config = dict(
    rope_base=10000.0,
    init_std_down=0.00442,
    lr=0.00164,
    schedule='wsd',
    seq_len=1024,
)
Each number is 128 + 32 x the weight over its row's rms, rounded and kept within 0 to 255. Layers, rows and columns count from 0. Numbers have three digits each. The size before them is the row's rms in percent of the matrix's.

# down: layer 2 MLP down (transposed), 1216x448, rms 0.0358, rows 491-530, columns 112-223
# gate: layer 2 MLP gate, 1216x448, rms 0.0469, rows 492-531, columns 112-223
# up: layer 2 MLP up, 1216x448, rms 0.0421, rows 492-531, columns 112-223
down491 088:168140146116142146155152081140096130108124164141111147073180183172103117146125163106115100108137106114089167146119161155116129137119131072133131122138125096184155126127120153130071139095183057142114101137135136144176115145147115097124099131103065123128141124094161084087119179126136129131151155117154176105143121152175085186193078086129
gate492 092:100200133099138131130095128108096122114116151124080145110125129113119166099085118178147139156122127054146119137060081147118110131107125110105129088153181130156142097102099183136178127094170136127124105104146101149152105140115063123108166214120139163126104131132124113107143105136131179123111111082134177112127152105129130140172111139116
up492 096:139184171123101122157115182157094132110144110127127104092131084162162103127145191137084113150216194126145098053153127116105147114172102143143166135130159134136107160167182142189105142136148108106105120112155133190108110093142118114096168144138127134112114139107083191077158143108104087197137137136139154058078133122158085110164094130075
down492 094:076150118117134150127111161138126119142119136151113054125157120143125108199129102119165084116155185104115103149178106097126166211058090134140064139136136139106063126135180158103164077139132152131111109125190181132127129163131129152079116174121190099102093181136033171140120167133129131069132174169073115084085147118113122141097147079126
gate493 102:093101151189149057144121143181112152133146112159099104133120158059136087167063122115087158126141125107168117167152143131184137164156069089084131141156119140184154182121102149092094157084118126138151113101107149105167046113111118142099134059099102152143082114136147153132131117088157082134130098072119168156122108100117129152070081136123
up493 106:068165157119112118086096153115105118099116138161163136117161112123117085115115122165142157132175136142107128118151162128095088068149149144106087153138135181143105137106103149173081133144091114092139145196163130123131146172128045123065196109109176121121157061126167091104104117096099135128097119164113088098143120153139170112138126109140
down493 108:074117110116128098120160097122117192132110151134114113118184189093039120175188138128177148138129148158123155075148100133097096093143165161137131143158144120152145129073186115170124113157094119106177134107114152100141124092088138140156124133081144113192180106126157121103107146192162123105122136139138066115102104122081164119100089131125
gate494 090:140165113106179106155139190115131080174106103167142171142084091096155183097092121153153134082150109120117139158135145123159138212132196139089097136115109101129142086145153156110076136154106127193097118191141161153114185080165137094125127091152186117119123107201148130135123137093158103147139057182102166118145136106154139112143126121147
up494 097:176080081129106129132144145101141074141097076131157166128116110112083185130129095142120126148108141128102163141111137130194130132088097076116106081165115110100092102101147112115121152077144146145098160093142107171103152135174078150141169053151175155161117155150107163175192167104144082133161125167145072140152070103178123176104157119098
down494 100:140102049136121122095163161146109102129129145132143118191114095099088168158157116137139137152124141144079142117123117132117091124115114120077124133123143119118121123093119108167155108076146154086123164107135111124108123147127160090116128130124060167156091158116190139114150139082107229164127166144148091134102101160107150055115143177162
gate495 098:205138140132146095124178185178124120092114134058146075165148081137120124130113122107113148098105187087129080091063226123147148120142165171115135163194167164094119119142065133143122110170091073108135150161137117107107145146095173147136055076077105132142067180126096086132145080123172135107112170124073189082100148085148090185148130147129
up495 101:113187143128119156096135095147152076128104136184168120140172110245157171091170102079076120137136102142122145099112148140114127158133141155112124140099136106141133161151134098106147130122135163123123156129153150068119138167152133131163127062144104130108138147158154191130114134134095082120114113155112072116192136087110144129127082079083
down495 102:148170129141087144161177129141105106126109171194149082083147112101172086141151136113108130154122094067081110098100164116137149122121104107114097169130186126163139109135114115217150111117116088142166129111132112118112126117110109152098114131078156176132149124072108093091100150085140170093073113128149155121093113133196061124115046140120
gate496 095:126113132134172119172181144123106129155148079115056124134132129129119201059146202157117138130153157062100185123163186173160180190113096156112124097125104125157079156135069155097148148124153165135195045187160146077147145150109155157107127107141126118204069138121092111103100090127138143125129071168112086151046104172112116127110144158097
up496 097:097106133098131053128161134100089191098084085128090103086183092109061099118135125138114164075099078130157155118158130132160078080125136082115153131200126112117108124118042127137108039111133105139155160136079148119055120160099175083164171132156113136122151078085119099147165140095124141089067143112110128127204166083145154127101129115162
down496 100:119173168116165060154148158138211157065050098134112129177092132156127169090172120159115134032110110179191117180157155147121137076125116141165149142150070126137125115112151195134168062185065090114110147156118144151068153089135140129150102128139145112229082144160110109138159078081084157096092097184126119116089191157203133109142167180123
gate497 109:164122139123104166090196071146139157117116148142102087108164080148100075130091144151133106130154145138101171144056136136154145138149107132066168166117166153202133111085061150152122065160140127125140109113130151148149084123166179144118091111114090131093168188127161116163131160107168170098136087097123112111110138139094138170132090124117
up497 108:076148151184117167130083145114150119123036130199084192104086098176146139157111137127095164180155124152121102136092138129125101093099129129201147059169124167111179125152064160091118066116089165193152119106164135142105081145157149091148095141116123104120092161068138133058097092151139174086129129160180099130088129128133155126106131118117
down497 111:106123136142089082112110108096076142195107132124153175118142110144167149170084142095151148138128099145154102142121138127143071097107116137104106090102091150099126121129122147083098075155056125137127124101119146127085130110130098128181140139146115125136111128114138165077094177157160107166116066135133145102147117116197128150107183107103
gate498 101:207151119134100166103169073107173135100165128100167081197195128163122111067121145107164139154148093131105140052121130124082119152079079171102146117138173131133148087136121139150133128100111130162117161129103099099113114106175123109094120108187160132131094134153142146148140114133186118173095133120103135093141159185125122119134135124116
up498 101:105127160138185080206147111113092220125192114139120117109102118109126131126197136129156150135153138119097128122165102098102131164103135175158097128176122110127165074146131117120094068123112155167123125169078120162085127102097102130128150141129137110172057084155136100111068083178104188075077157163162114136122132163093159135117115153128
down498 099:151109119125107159141129152126116159161094128175105118131145087150090140119151188151172110145103148144140132112178149099141101162141110171103135073123128073162122134147127113113021115069192128081126155138092129132112054120124118139143128155159124093106071138121210110152096114165159121053098130155138170110090126127129114106158191122079
gate499 102:141164198155134125201150187104082145157144135113107109148174168162135128144158073107100133101154169101095114121108130130120115192170096094103117124090132119124201116085137159106134143171160071097082141116161133185094125149114173092101117131110178173106095146124171078128162117130127133161208130135178155099140108154178138112154159114165
up499 107:114169149103137121114114087110059097108163169103117124136130142144135110179113104122148123120229078129164107065184102141151152093137084091174119138107061170151122132101131077156148099149177115134092147172191146169127106134121127143170085093178206156084076115107177119080088083118151101103147192094129108193140090163098092091148142091178
down499 111:130124136147132126073126090157143087177086111142143167161161142140165122128089150149135140171130126118206104173097123162128020101132109090136141130146139157152109147127097130175133041137117147085137097111091056126091151104210116163093147130212055115039169156130069143138120095101135138082103103133086168162107092151101106100135130083132
gate500 095:104171128128134138151115168126093177085097200181184109112118097197105085087078117163140119097042099140144166126128119158090116149098124150141134229155176101153125168070070146186100096163131102140162147130173158116112153107169131124087142156099173132136119154126141112141133192087096098185152122132186165119164117096114127143155059115149
up500 103:112119210158182101084062140115092121126139110135106152126058084142153135083141158099186113119076063158136178137140134140048127127061156103104115106071095115166166179128133125150076122109137159110131126133124168174121188142146210103196105135140081106119113085121099083089094163141161151150126182125183197146182137115079134153123122129140
down500 101:118156083124119136130079155112134123183097107186117121149122110166174103145128113083120122111076149105149117107137116138085055155131122165163117150103161100172121089132081096135087134142159066133070106136141144091067163094141156111094101112145124118152136115154144145111148097158133116072124141159179109125098115067157150062078118120152
gate501 100:057169147130172171153114120155138185158143101167103160067152166120117086113113114108113147151139162124133135162177181126130129134074160125107132168163079185203134157117174102146112143085096120139136089134148141107048167097094138154081116170131136110141156141138126154164102137160141101132120141143162162092141085134129105152098098140090
up501 100:133100145131121133134142158082158049112083138087178166159089189154092138134126143127169096140115183127122153189156115141083166048141178131155145139105093095108135160087120112146176131134156167132165070102151134080125093113125071107135191148066117145158085161144103196140165086043127168103191111076139148161132106140124121141131142117175
down501 100:125083147178102075156145115141124078154156082133135102172132138147113157127154152141126110129107083109066181116192106227128070128176149156197159122195137127129141146167127150094167162130148127114101122091114165051090100117117166170092222159117136157195075199123093124187125130162109071126117052161064078133143141105114084151186124136137
gate502 094:194116109158141095097150162098143131156172217128096121082107076121094192138121138094186123186117118162083159166083181137115143157096092101089148124138111133168116154148112172121149160123128092134136112130164122041134146172162090182119064182183085150117117179153094112108179165142112130113115125109078154070176083197145135157110106138121
up502 096:170136107114133112174171034114145127135149169134117176078137130163142154096099075073122070137094126119161156123124195102106126107121131125149116129113124140093156129179140111153121127115115069122148176138108108126106121067101142154112160143151068138081098214161119177112113120180112139131118129157136176094157116192142131137107090163070
down502 099:108103132146114196148185114118142124136147135122116087075148104129114155090161148172114138117097181109075096176148137076116146178133108171119175145139165085130157162079104037167139114125099106159142156119138120174069137139147167114145121172130129111067083117144093127118160183131134136124136146133085150121117109136129092094134148107049
gate503 097:136098160180147099168163107148143140129103130102123132145176086088147154157071140083166188172151182102108112117127110121162128101084109110117119154132089155136126098075068098057111135107114161138160193132112148111127155101073108175105120161195077168133121107166172128138136132097133088114123131124104106191104138096183103097118218094112
up503 104:169172180093150176089149152122104131100160116152125164140142173101102132104176131167130181158087082095111105122149105154098142096159168161116141131121119175098156126103149159112173100126163140078169146162126121097110096160103067142163131107118104115075119130133171109154114086138161114146145162140100097165077129078100137101140109141112
down503 107:143113150072114164106077119153085106125120201153167163112148111164174108097125190131112135110191123056095101127127112143159148106091097114146154129179139121165084064140086104157091119065092111089103121127114126104204121119170144077143126107083108152139186100149076116160145109140108073149137123108107152139170128101165047188056126107105
gate504 109:123078194091136144154089136158129094039142136151117154052156085137162162146092163125132108100110152144075075130126114133124134060062105142081113127134191091190094094071107101098203187153057162123087129147169107179164121171111134135111119149151161160222154131158099082123114118122137112128110112109145172156079151086117109112090147114109
up504 112:153149090116112105138162124083118129164135111141115181166111104110136128121198144094146136147121101138182132165138098121168184123166121111148078083164058184095123176153134158179080090115175102174141143136080140084074172110136131142162152125126085086077098104135163155127151062110118089117117068168102136102170123145178080110121120179096
down504 092:086108184153122126168087083105161086117187155081130080116166089189081150127105129144078131147114160123041105076160148144113155084123073138090110144131180095152096113084096156155138113151148161126125107142119127133138113157090110149114152172111111181204109131126127094078106091145121118154146173147191151154090096069103094126111164152107
gate505 101:153146155137144069083127144075089149131102108125199064126096116147109100136202098072120100103179064192121126154093070162112161078110082128126147085070170139119098118089103159176110128130088115094180164102173202154073101099103111082109113142178126106137163149185115202101148134089124099117149109133102094099158102131092142067150137105129
up505 100:108134127132154116159109127137147069123120121118107171116145075176136174092117149168158180106072072144127143103096108106118162148142098112133115114141126117153127067137183128087228092137160129143125207127103132141126083128152088144079114139145130109121147026177161150142105157162164141163115132048063212120142046080131170096172136114138
down505 101:177143134211127139158086105124140105179073078144133122126121123173142113134094180109127150113123174102214108095158141184143110099110167100104131106085093133104115148155143124132126129155161062144087154100129152143110086166090138139164115130135146171208049113103117074167128109118143120124153085167127112134160169146210089133103113127186
gate506 093:123058167116120147121129128125133144117128112111075131143199082135109153110135152155092164142124105159107157100160177131128111095145146133102148107135138158181090160115132143095153166087100187149120190105152081078141115133094134091161134145121114155131186159150139149162106171164125058165208118055120131193148139157199080122084056134156
up506 093:155149173125138151126146142144207138155173155101146124134121119170156109130145136163186121142153129174151139123152046146133163121126101093163101145135117116062176099087188117147128162141085149127221110180076100159187141109084128112167134168127150170152113060102099137124125167127103122152121100146182174180099105102093143169157136217146
down506 091:096112108154125092106130135145126161122100097091137160116165107145144113128093109149140100112092158114103124118126109188140137178141147107157192079101115123151116166071049124088110137124126163123184149161125126118084194108108110130109169173145128096160140119141094118166119083130141113110129156144106145124120153081158117132119150137071
gate507 091:123122144154165179137170175134104131088187144117105095098122154158183102083204148115169130151161078119142174148089119108148099184129154124145086066088080177121145125066124129166155176105154143154149133094114180157120051151145128121085042139117119155108121134134118128175132163101172083109122178156102125091155092145103128118156112146054
up507 097:157093100138148173161170132149108121117139100145043153081108127105129091110211180118175103120098071132162084170084103100083122189080078109104145081136135141118118123119094099127125116120081120116116159142120109123145107159125113091128141128086117123119161161129108092130167136146108106115081116140179155178195177122137143093130133185130
down507 103:110107137085123146162176129177089108112149076163141147138102101087086106078146092118164097078154118158114181099148072094151111154111101163161155093097075163107111151159115161111090183141132193082124226131119153132114117193158132094100098111160124079058061094142085175154148169167204116113149147146074136106186157104127132082106123145083
gate508 100:122083122131113067079135116104130127106109075115166061145133145168111107137118106131116131093119134089110107133163126143160147112113126084090137125132131127098125084117119153132109084102120126149116125131116130083121156093128116148138081157131183098140170121095135145111133058187126107140160139175085115125096055069064150134154083135151
up508 099:143105109130079117153157142109163094105101144117132141113099110172091140115151084123110157085121155107116165157088162114129118097107179188121148083117152160159111141186089099099133169105124126128110131147125107216084172143132121131133159173107088135137145141144067136126089125077101081159129099125124204177136139099176120108106107092141
down508 105:078157092113155137087176205121109159110100102138122126157154143071175148159145166145117142149132115127082081095147125143082112142155121100107121145074140116120147119132156213159091099173099108119161162116108107082107117147131119091141137109170119107179122159096195147089188161158163136115149120105112060081136164086113096166129132113143
gate509 102:066132121187081093142188128177069110124164140118159141110154104089138174074084132146055134112146052159082121163092109120147152142120138122103117090107112084120119098160073128063151120088080194174094110135111107069184118131116115083144140113158119150170128095121186132135150139138152098134095125154127146112093119108118122132145054154105
up509 102:120160114136181105101095162108129130125109099130070143082155129157081093169171194100177135060095110136131119126112162104156140109113075124115138084163172112114092178124140121176093121168152141150145104161141113079159114181100183146128148122137139141117090089103123088139104131138129096131111116150140105156048165161159139152143029155164
down509 101:116093088140098088149110137105166143165103125088077111115227135097086085156171119066137108077086115155055109169088130136158217133137138183098108092191134081105102118143153159160149133148150101113152098120092106094160143160095110109165090058128129146101111126136146149073102086062118122158093092140149089123095120117116085109149083113106
gate510 102:144130108112154086068121174094104152141162134111120121140058137109120178119111102138120152140106125155124121072126087211132156173135089097130107111064105159114126128129095154100143218158140149059110093142064148103190155128131093137123099095120122124134158125201104168161091169147178168128159125143115085175136137214104122112142161074129
up510 106:122167130167073064145137172176101131106162169152167177136161157126123148109193117207061126140103194109096118151126115141108145113128089119090111146151162154121132105135118105133128155191158141121133121128109159161121172130102139057074099119109105108127148145135138141106130129091109127127111154110129090147080121097130162158183116121126
down510 100:086149118124151194123139136152158136144083154140130109103127173159117051132071134121156145137189081124170067199174112051115088151144168148166125068165153199155106108101144117108128075095146161109109160122171134119137144081142127201096067147120126114109118116178070160123150132091103163143118180131134144130122093113139115102087102114141
gate511 101:097161162123147123107108130090100170104137097143083100112131097120167127173127154136160171140126138224145161111093132144138114208118112132139070069165060126193144110143102107115102111148123109138149071102102141112132100099121182163165101163155110156178110102117164127166179129073106128121128082119111104160128183141118134094084118171081
up511 095:173183179079106129106056120130106138136164105123139140195124157177115128087138098061120110116165165167128161108107123115168091164120128141087146168048136161141109183157140147109117143110162119064093120128183216108124160121168152142156146094126141156101104120121129182096114135127146120117144110156177112104069132175163164114120133147174
down511 103:126157126122118126110085119177097174120160157125144165200113200126142096145189099101123128118135101125014104094169114124154128113128188113121117188076129092131148126153149141131135082160157106141113144103116156144145088098182108050128150153114170142109113083126157158125147137190158129162161133188153099062058091119156125120158094117102
gate512 097:032122132142099179127164102122081114081089190145133083071179197125098166122126135091171112045148115095091120098177167133147159131086085096137134178136144164141096184079136102093126140072107115126155118114151130126093142110118118105126076159105106114144155132128144187160134148097093093176147124086159138125107096078092129095101124100147
up512 097:113153110053153155121108131149150091123124086186139090112137177133128103174109093068093135162122143157136131110161086139137139192100104178160132112099163128135136109167145156111167087135137133142107172134104105106190138150121174117086168102100120097110185136125116137166122124149121140124160134208167102085124098119090109193120163158174
down512 100:168097139064148081092096136158086138142189135168177123119115131106140166157115132146163093124147155092159090146121091088115152116162116143127140146143130096091151175107147119175099133090168122093168186132135173139089143085190165107126118123096089124250115149088174117181108155155156124156109165119134072093117129161170117116122165107115
gate513 090:088198101101157101121176136147118170122128150159084153133141165089122098059112143117105133119091144181131064121144152181180116115130109106179152139137162104069096112137077108112167111154125143147176104167109150146160115131144102116094065064095143130105120117148123117078057142130156127113109102115134124093140145091150102085128146108126
up513 095:069153141120120117127111089194168142163145181099117097129160162192146099143104071131155142199144144162128172141148172188147100069143144143113169118164107191130149071142143161166153083118131172141134171138108093135086143092090120109110156168113131103097180152171081191093136115070172178119132095139140120108134159090053092113105122151080
down513 090:108112138126137098103159123174156142124111170117128115132105165112073145113114130112095124131090124151197103139132103104175026124183146099171127172155167081073140127158146149155093142155101127164159140109084134112184128131128131088167128116156146124010117118128107133128074103099066125128127153111147148119161207043115137136133122109189
gate514 101:200061153146112077129121144123149136095115124124152137038146149152158078145119146193161114152095199138049143164125155106105155073143090113086159136132095092119149124086142107137139156066104171117130115117114126114161109109181130104086114136096067137154130112075121126214136099115099116171152115104158141183065101154147100136120073198111
up514 093:141146120118155138145064135091138115108161100168127116106158136111121095119080109163108160132066112057164095164088144160128145148169145118097113155052155151064141084120140147115078139123150093135147141141101130127105145136143132167097166069160122063158141066102202127114120118104142122122074143080180170110090137126118101143173126111127
down514 099:089147108119154147114123162137138103165187145135132169137186180138177114117132158099167141085154127109252112106117170166175067157108181161143063112129128139160173109140166135136150142190114128113125122099177122149185183146093189177123110136133101137085108104137103157139159143126138105161109135181148088129143147141109176141192128071126
gate515 093:141146169149184131125122137133131194072119177150134116141105055092162142077190199204147206188101082117157075088065129128092146161159137125117081136157141149149154105104133104186096094176170140062108055069132156119163079098131098148138112169156170124127171171147136111095208079133154131164140136097091210105098107130143106100127101119116
up515 100:120137120116094157081098134135095126095112174116185111122166129111128110129136118128099145158157135076154138108105198123134126138081128156163113091102119090120129137129173159121074168138135130078119126157112126127102178148131072142120085187139103159096194191170157157164154092107141078103095085131121121053133116120113147121145157108094
down515 102:185101074139083123088097128089093118093121163115161090031145167143081126166076163102139084120054184130105177099186170196161091137161071162132120169130195072114084119076136145105147135149107121118111159110134135106142124111100128162108122100082097129171116192069167089111085100165113134071161095135150133133142156121052104187121117227133
gate516 105:084139150124132150086152126100120125176141082116100100136098079148135141098185152119163189097153069184153162126091160141107123184155096183124119152103112175211122155184136155116136127140127146108152133162160145121155135099113137125057099126094163176168096113180174083157157148097131151175100068125070138126119166219138130141126134112064
up516 100:164212158096060189139125106147116096183133137102113096152129183130101136182157140085122124107170142147132165153144139138116097118168176192143107135118121177118139124129170099149157144132100104180128142164144131108118122083174103201119063145152128066076105141105126162140107167168171117133138148175109142144153157165170099156048160115087
down516 096:118179115109142116159154115137107115097142119125144139098149179165122139176207118126189121136136130065180140109125149134084126129159092129086122132127110133133112106076095122157092066132150101142068134114128126160141114109143094104149125219142145116228158130113109089125133124162114102101146128125119146122091120181186142134141189144169
gate517 112:187134148124120120116121120184110107088161103167095139085150115130108151129109159107085169101115153177093080157129084175147156112147080140127061113159107128177136123128142066164142184150139152171170119102108147151122155116170194119125153132112166115130149061135131148177168156070144089190107145159084154158081110168158103108101078119102
up517 098:136149167127091158154141121120118150116150065165135097166172218162078134161128110065171080142188139159063139153095082099133135125177110167190134127145146167103164143142156124067125109087142127147115153144155155103138070126136154134093135105173088164138101094132097123107142153110118167175129158141158136105207184160114089135056119039117
down517 095:085140110088155108124132111185105161117117141144178127091123100169118175076140105122118115165148141112215207158103150101100097190088173153135195131106179136053124139157147072162135137113144134089061157149099169093117120133125093130087083114121119185111131171162089109118158165146144139118146110124123128127133160098133157057172067138157
gate518 097:131125129208112162165141089101186162132116178121106144109097129146171134109111182173129162124151163165145176109099154120142140164103155123107094081097117106175150124113124156070109061142100158116169071149136123202098145127099145115095105115124143160136114137139138193136136184067148094143132086120104134172122094129099100110208046135084
up518 103:135136125092168144094090128132116047164149122105134130117178152139147097255107134124164173165196135073094129122130123150186082072085112088100080148154180120076145122132136122165107143112082077107068141088100119130105135132123176155116171105124174136116102140062151080112126088156169174110163112067181145113157135097149152185155118134122
down518 107:130114151148144145109100101153090103149154106136181125127139127058083116171144137125122154130104152102090173133206153137146120035138020098129167144128136162091101131108121106149171138169127130104114143101100106153146097123177087148051125082141132121118139132075131141115146098113142192119193153142106052147083195149155138156118149171196
gate519 098:137172103102159046134141159200114146085164089115105089145131084125163137106140111080157110098191185099163144185105178182088162122096124135192102128131137153156143140091178130148159142160159112110107136162099126115149033151149166088117089129133153157153121174187088196109113164092162149158153086100091143121114133125113153123122060183047
up519 094:109147152136118136155127130114160131153138118141104173128108100167099182106161107123169093140088161140115136109145116134090143106134172164116149072120128162178055172143126209125138104160099151161182074130106120125101176133079111118194168159091149111117150086158136100110071127113131140089190114089118084177161083102137114118121076145188
down519 097:125147155142099136175115097112177136142076211123129191121085065089115102135167114173152149170150116119154145120110121147138189121134120124128118071126092142107115108155094152047109175109098160160126125057088153106168143136080166150109122175184094134103119151036144092137130134131138154113090164120129111127093110182127153108096169122118
gate520 089:061091104104189118123145124126116149086141121135199159084203102134116153109115092166162109162136113145134162098077148217133147086152093152087106068152128129115117094133077120159115131165089129128115165099179135103147062152117110140076087194180104128189118174139140166164137177141104105128138107151126167149065112147148150123170149145080
up520 092:165130146170066135085155186142056155166156150115061116146112151103170177154098152117098197098087145167109146094124133143190122109155137082189123071094031204126188162122122153078151180093095115104157067177144117135145156147152109135136143177091155173123155103105174113136155144084115149129132142120118158074095118174106134103147174083123
down520 094:162110112163133136127162103163115116161074136081061130158069078126165136140160142171142204180118097113153119140154124100079137123239168112115076126136063070110111115094181103156108144067153095135171111156109115117071130145097122134174140201150137122096155073129159140076135152098115125130142048122138158103179116177132116141106148129121
gate521 103:184154150192118152125127094137153073156137138135190144141109168152129144083145113118136161108154128136107169093139094165121129132085124096137166096112158119124109115108140084088127175102118123085163199073121152136125074161121093137052076112111113118128167150106149172099113113135205148184144151078137145125150095141068121127166165132157
up521 103:149115055102131133118163118128105063129113153104096141134148101152100048123060144105091139097121161162129165157146079138094156124143142152159137092151134095129155172185071116142182129111109144203124140128134098174133085189180117095052159190127110147126138145131147088091126153131086120120157083139127090075167072119131140122137136128143
down521 109:099204113083188132202087181174156109142090095118077034116102157102169101078083204151107134119119117075123171134089191054176122126115126182132139109117128152197143141119168138138104148184167132100143155105118157081124112177129182183191087170151102126149149126135145147172085127170138104085092136101073120114110161175173136161123100126062
gate522 094:081148091130120094071125087113091136147155155162078117133123132100209093101144087135142154152137031178153115155113201135122152088092122144090148104114103138115171101160137117119106095158103126091146097183137098166134151080137122116158124220175182148104126112108148142141172203130156104135093128103132064061115150129114090122124008156093
up522 102:072082158147098143048118141098121115064154139154116134142103092147164079169084128110167107159115044101137131176195158134174107086132113151146144167089132097140150125094150150173133129183141088137125108147116089105161159134126102128121115143167111146146155096056146130109144144104103121120155137169162134148121192126067174157130108096133
down522 097:121151124161104109082134097151163136085100111082153163131131116187196100139067099088188129182078118170183095170107195158201076126137108127136117131113101104142117065125150094153122122114125048084124133154146123091094152104136145203115169095154110109118142136107152118137139129117154142103145146110164142129113139129129164135139116085081
gate523 097:127146134129128089076091114144172119067129116128103127107122178107117103148145089140143137162129104128106116136128141135105143123110117117091110170155206152171137188132163109127224081089108076111136154199099125123104159153160193133183119187091144153132187135118082144140077136203181076172147161156132135088051198126077083139120076188118
up523 102:069106145131127149097129105137105093050124166140123050148127144123101096169134151088158102075076062065115121166097148113147106168097129105094101081114103154104160126117072180180048155108068172095132201074139098158194127120115182170126132096057075077138130127128083165072174103097121128087165143130130089117096108109156096102131174136197
down523 105:156174172136127155196096128142163095055135145099129127101154091044105198151129075169115139117196111163090051161089103189134094108107135102137121118145109112084134077154180110127127124168116151141132134139100194126145130172122111084148099092065154082203146105108145116137186100121134129094189152115144115174145089128093109141129172116082
gate524 089:131086117161156099121113129134117120090199082148139121150183160078110114109138171147174103083076138146119136160092224119127125165112099086164118095106117143149101115091131150100130085106105116208127184096129129106169136115133118116185146094048151101141100144142114145151100124151176120143111153056117173120117109143152134138103149090088
up524 094:182144123099194121143162156111176122149118166115141133157148101150101092121114123083142127113117137124161107130123178131110110128167096098176167134144139085113108167140082077108143155109189192051196125107098138106110097165134150102137119121122132138153071139137128103100173151097100126104118136133120112055136131114091167129082110128121
down524 095:126119151098165136135151116134116123087100122079117096123120142135193145149091102124135147111119089122180177076233119111100191157144135092157092107053129097178082170078129090068171115113134137111116165118131162101088154102071148166149127164119120089050119126178126164151090148111123117150102151111120149124173120233095129112134162103160
gate525 099:091118106150087101136092103145125153123112193128109090128145153115111149099134107156164149079130122168087127156129085127133108159088191167082125130097087138114106093104050184088145074136150141091139134097067134129129160141203143100173088085067111120114209161192149089170072138142165174149144153123128064092094119162151101134149142171084
up525 102:123113120108093137106093098146104098110166107141113118101140093229083135082218076147076131106160142109132114143066107140153138127138126130190098088139073173093079100091154119102175133127102161151205104101152084113067118124109093115204125101137121166132125140119121110134085116091150131124161155164190110150131126095046112100094093128150
down525 102:088102202128157074159113179112180178114205129077165099095122115122131080130115093088116144108138139094153125110107143144111099098163075148138114110111137191033111152135181131115114146122101169139113132147132134116068117119080170147166178152139137139136090108179145111086200064116122086137153047107119130169132167122129164146149052119110
gate526 097:158117111165112119167076070129082172073121082104151091077103148083154161099156116082158155072152153114116152125086142117136138141096142101144152137119141139149119091102115171083114151111130149123127123137115108096112154093099206091133105163168133120139133123114117172134146105104136132106157120121179165144082159137072092101107134132097
up526 098:075085093074066107146163135126186141105081114130129098164143125173118080126135125128110104146060166097116138144131091128125164107186163187122106124117101134126140135161137097103177126136131137141136096080171152166142135176179112187165090113110189141113124189090146123108110106149117076149144141129163136226135059120144091150067140157110
down526 101:144115157112126138160118206135088114053179142154115154159087134099160119127096137152153117115183100135162123116105141162124064118190195147075121137145069123081110087103133151119151103181071181141133091122139120133100120084105124161093177120068160166079136106171132137127158097099141147107131081171157040145143150136151100057138130124131
gate527 096:170089167145155140100136182161050082122150150156166154175175128103192113147061066119154093156179172161125173151187127154155138071158148151077144159135137106090125133091091094123096089135138082169140075127115121102123095192067146127106121145149221108134136156129157119093109183091131119101178147115116131118160110089100086149129125075129
up527 099:151128088178167147107156101153125092133140127158092114153144102092167173125201068077156137158114147110153124132143128162083136108164111123072119066142134149105096112124053150132106110085216125101136113103121075123086107150123141175115125114151086111157174066207103159079119160131053127189116092140110147188123078109180122151114180115107
down527 099:124098139101134101141168131079126181149078142153099110090140181092102078133086140111096079113071088148052090163162145123146121155088120113114143136161164143099128164185126125155144124106079187114191099142077175102118141082079122100154102118108165115177118079104120129178123139130186120116082129149126127166117166130109109231189106170165
gate528 096:099112136182171112080153142137117189110070114117085136144146055099133182094158153151181175139100142127139137187155107104189106171153157112120128158098091162158098131140117051084094092148155148151182150128168189114062110088138073151183167132163201141156066161160140097195090109138130122101167089076069110113123085164152086089148085126090
up528 098:158090093120138147110145127147128086111119135158146083076160101141063100183124133143100140056126082086144110110112135121125149145125120106134135136144107161121116104118160101167135120141167121214096077117096158116128096136060139115196104154173077133111084133081113173185125177157120094205097145159113172110124159167129128157141127117085
down528 096:106120108088117144146098128118137125119210101137154118117146150142127135118142197082151159097069144147251149146140154014107153141120191113076122145107092176135119169095136124127139115079164163107141135136157135120070140084136147112136082169077123120090094141135116088126119146177143087112131059095128173160145113133131148147126140154112
gate529 096:097110106159150162096163150149132164131132080112088135137159112139177120115117044108175115123150110166184114142088169227123105129135092159114143157157130131176126133128041135144128108053096168160114119132164152107177040099153111128106110124150141139105114130138163117158186048164125113090153108177098135094160156147140128153072111096082
up529 095:147167144117154123146133155135172131114099139157139120149113136093165096149109099162088133110094133125114161154180168098162115121177090131046059017048140173088112077111172124082102124177132170111136167099142103130119170147094096137151100171082189181125120072115098157175131157126161107171126131118126108170096149094114099141194126116106
down529 097:117129143119174142171131145177104128126132089149118121117138138148184084145113103142100128083112122133123159147159179124125094134157147099095065146110083145122100083072125147128128168147149136173174194105105137156126170089092148144105080158138117173170087108196109173128161169139175120126123148176107136183189153138117082153107113149125
gate530 097:089184135188102155106125147176108149115144077175121107130125129193129083161131152140139090112154103163163141148102134166134160146113085094144146139102124171107098167064101099179126118098141101120096154153097146123118066127152169083147124155169159146136107130129187144116086107165138157164196132141091085159150135115106103125128164176153
up530 100:131082114100137115175143153154115106081138155091119162155092120082174154114152095125114099163124178113139131142168142095070112103141150137109144079142131114133114130088170119152119100197124134139133070102161145139142114166103135127208097166135120136142091129049155134171107137129095207120166069137163125107144152112198155102174150119067
down530 098:179121145186060134183117204159096100069186147142162180132121154106197106129093133089109141163174131089138114123135110189111142079122116105117139121064127139027054156169160182168128159202158108157140135134122124087150128094108161111160117084127178112097120157112132139136143124122115145148084113199204128153148125151114128131136119172077
gate531 102:117179140153113119142103120117126084104138154136177124111120135059189119170159150155146179107122176113142139126128100156109162141145104099135058106157136163178126122105147224153104156155125102144121115117124194076161127149149171079098127145128121199115136105156135156098167153074117064159118127118068113140166127142134097170148120129131
up531 090:172156150121155102113158033147199159142145105127101141142134150200093110100130081104149110184152120076152150123116147105141126150089124161132096141118109129120137187121055158103156097179123087132123101175125089061094115123132101151109161115105165117156141172070102123149118062133167117145116193128163179186070161163136116113134089138144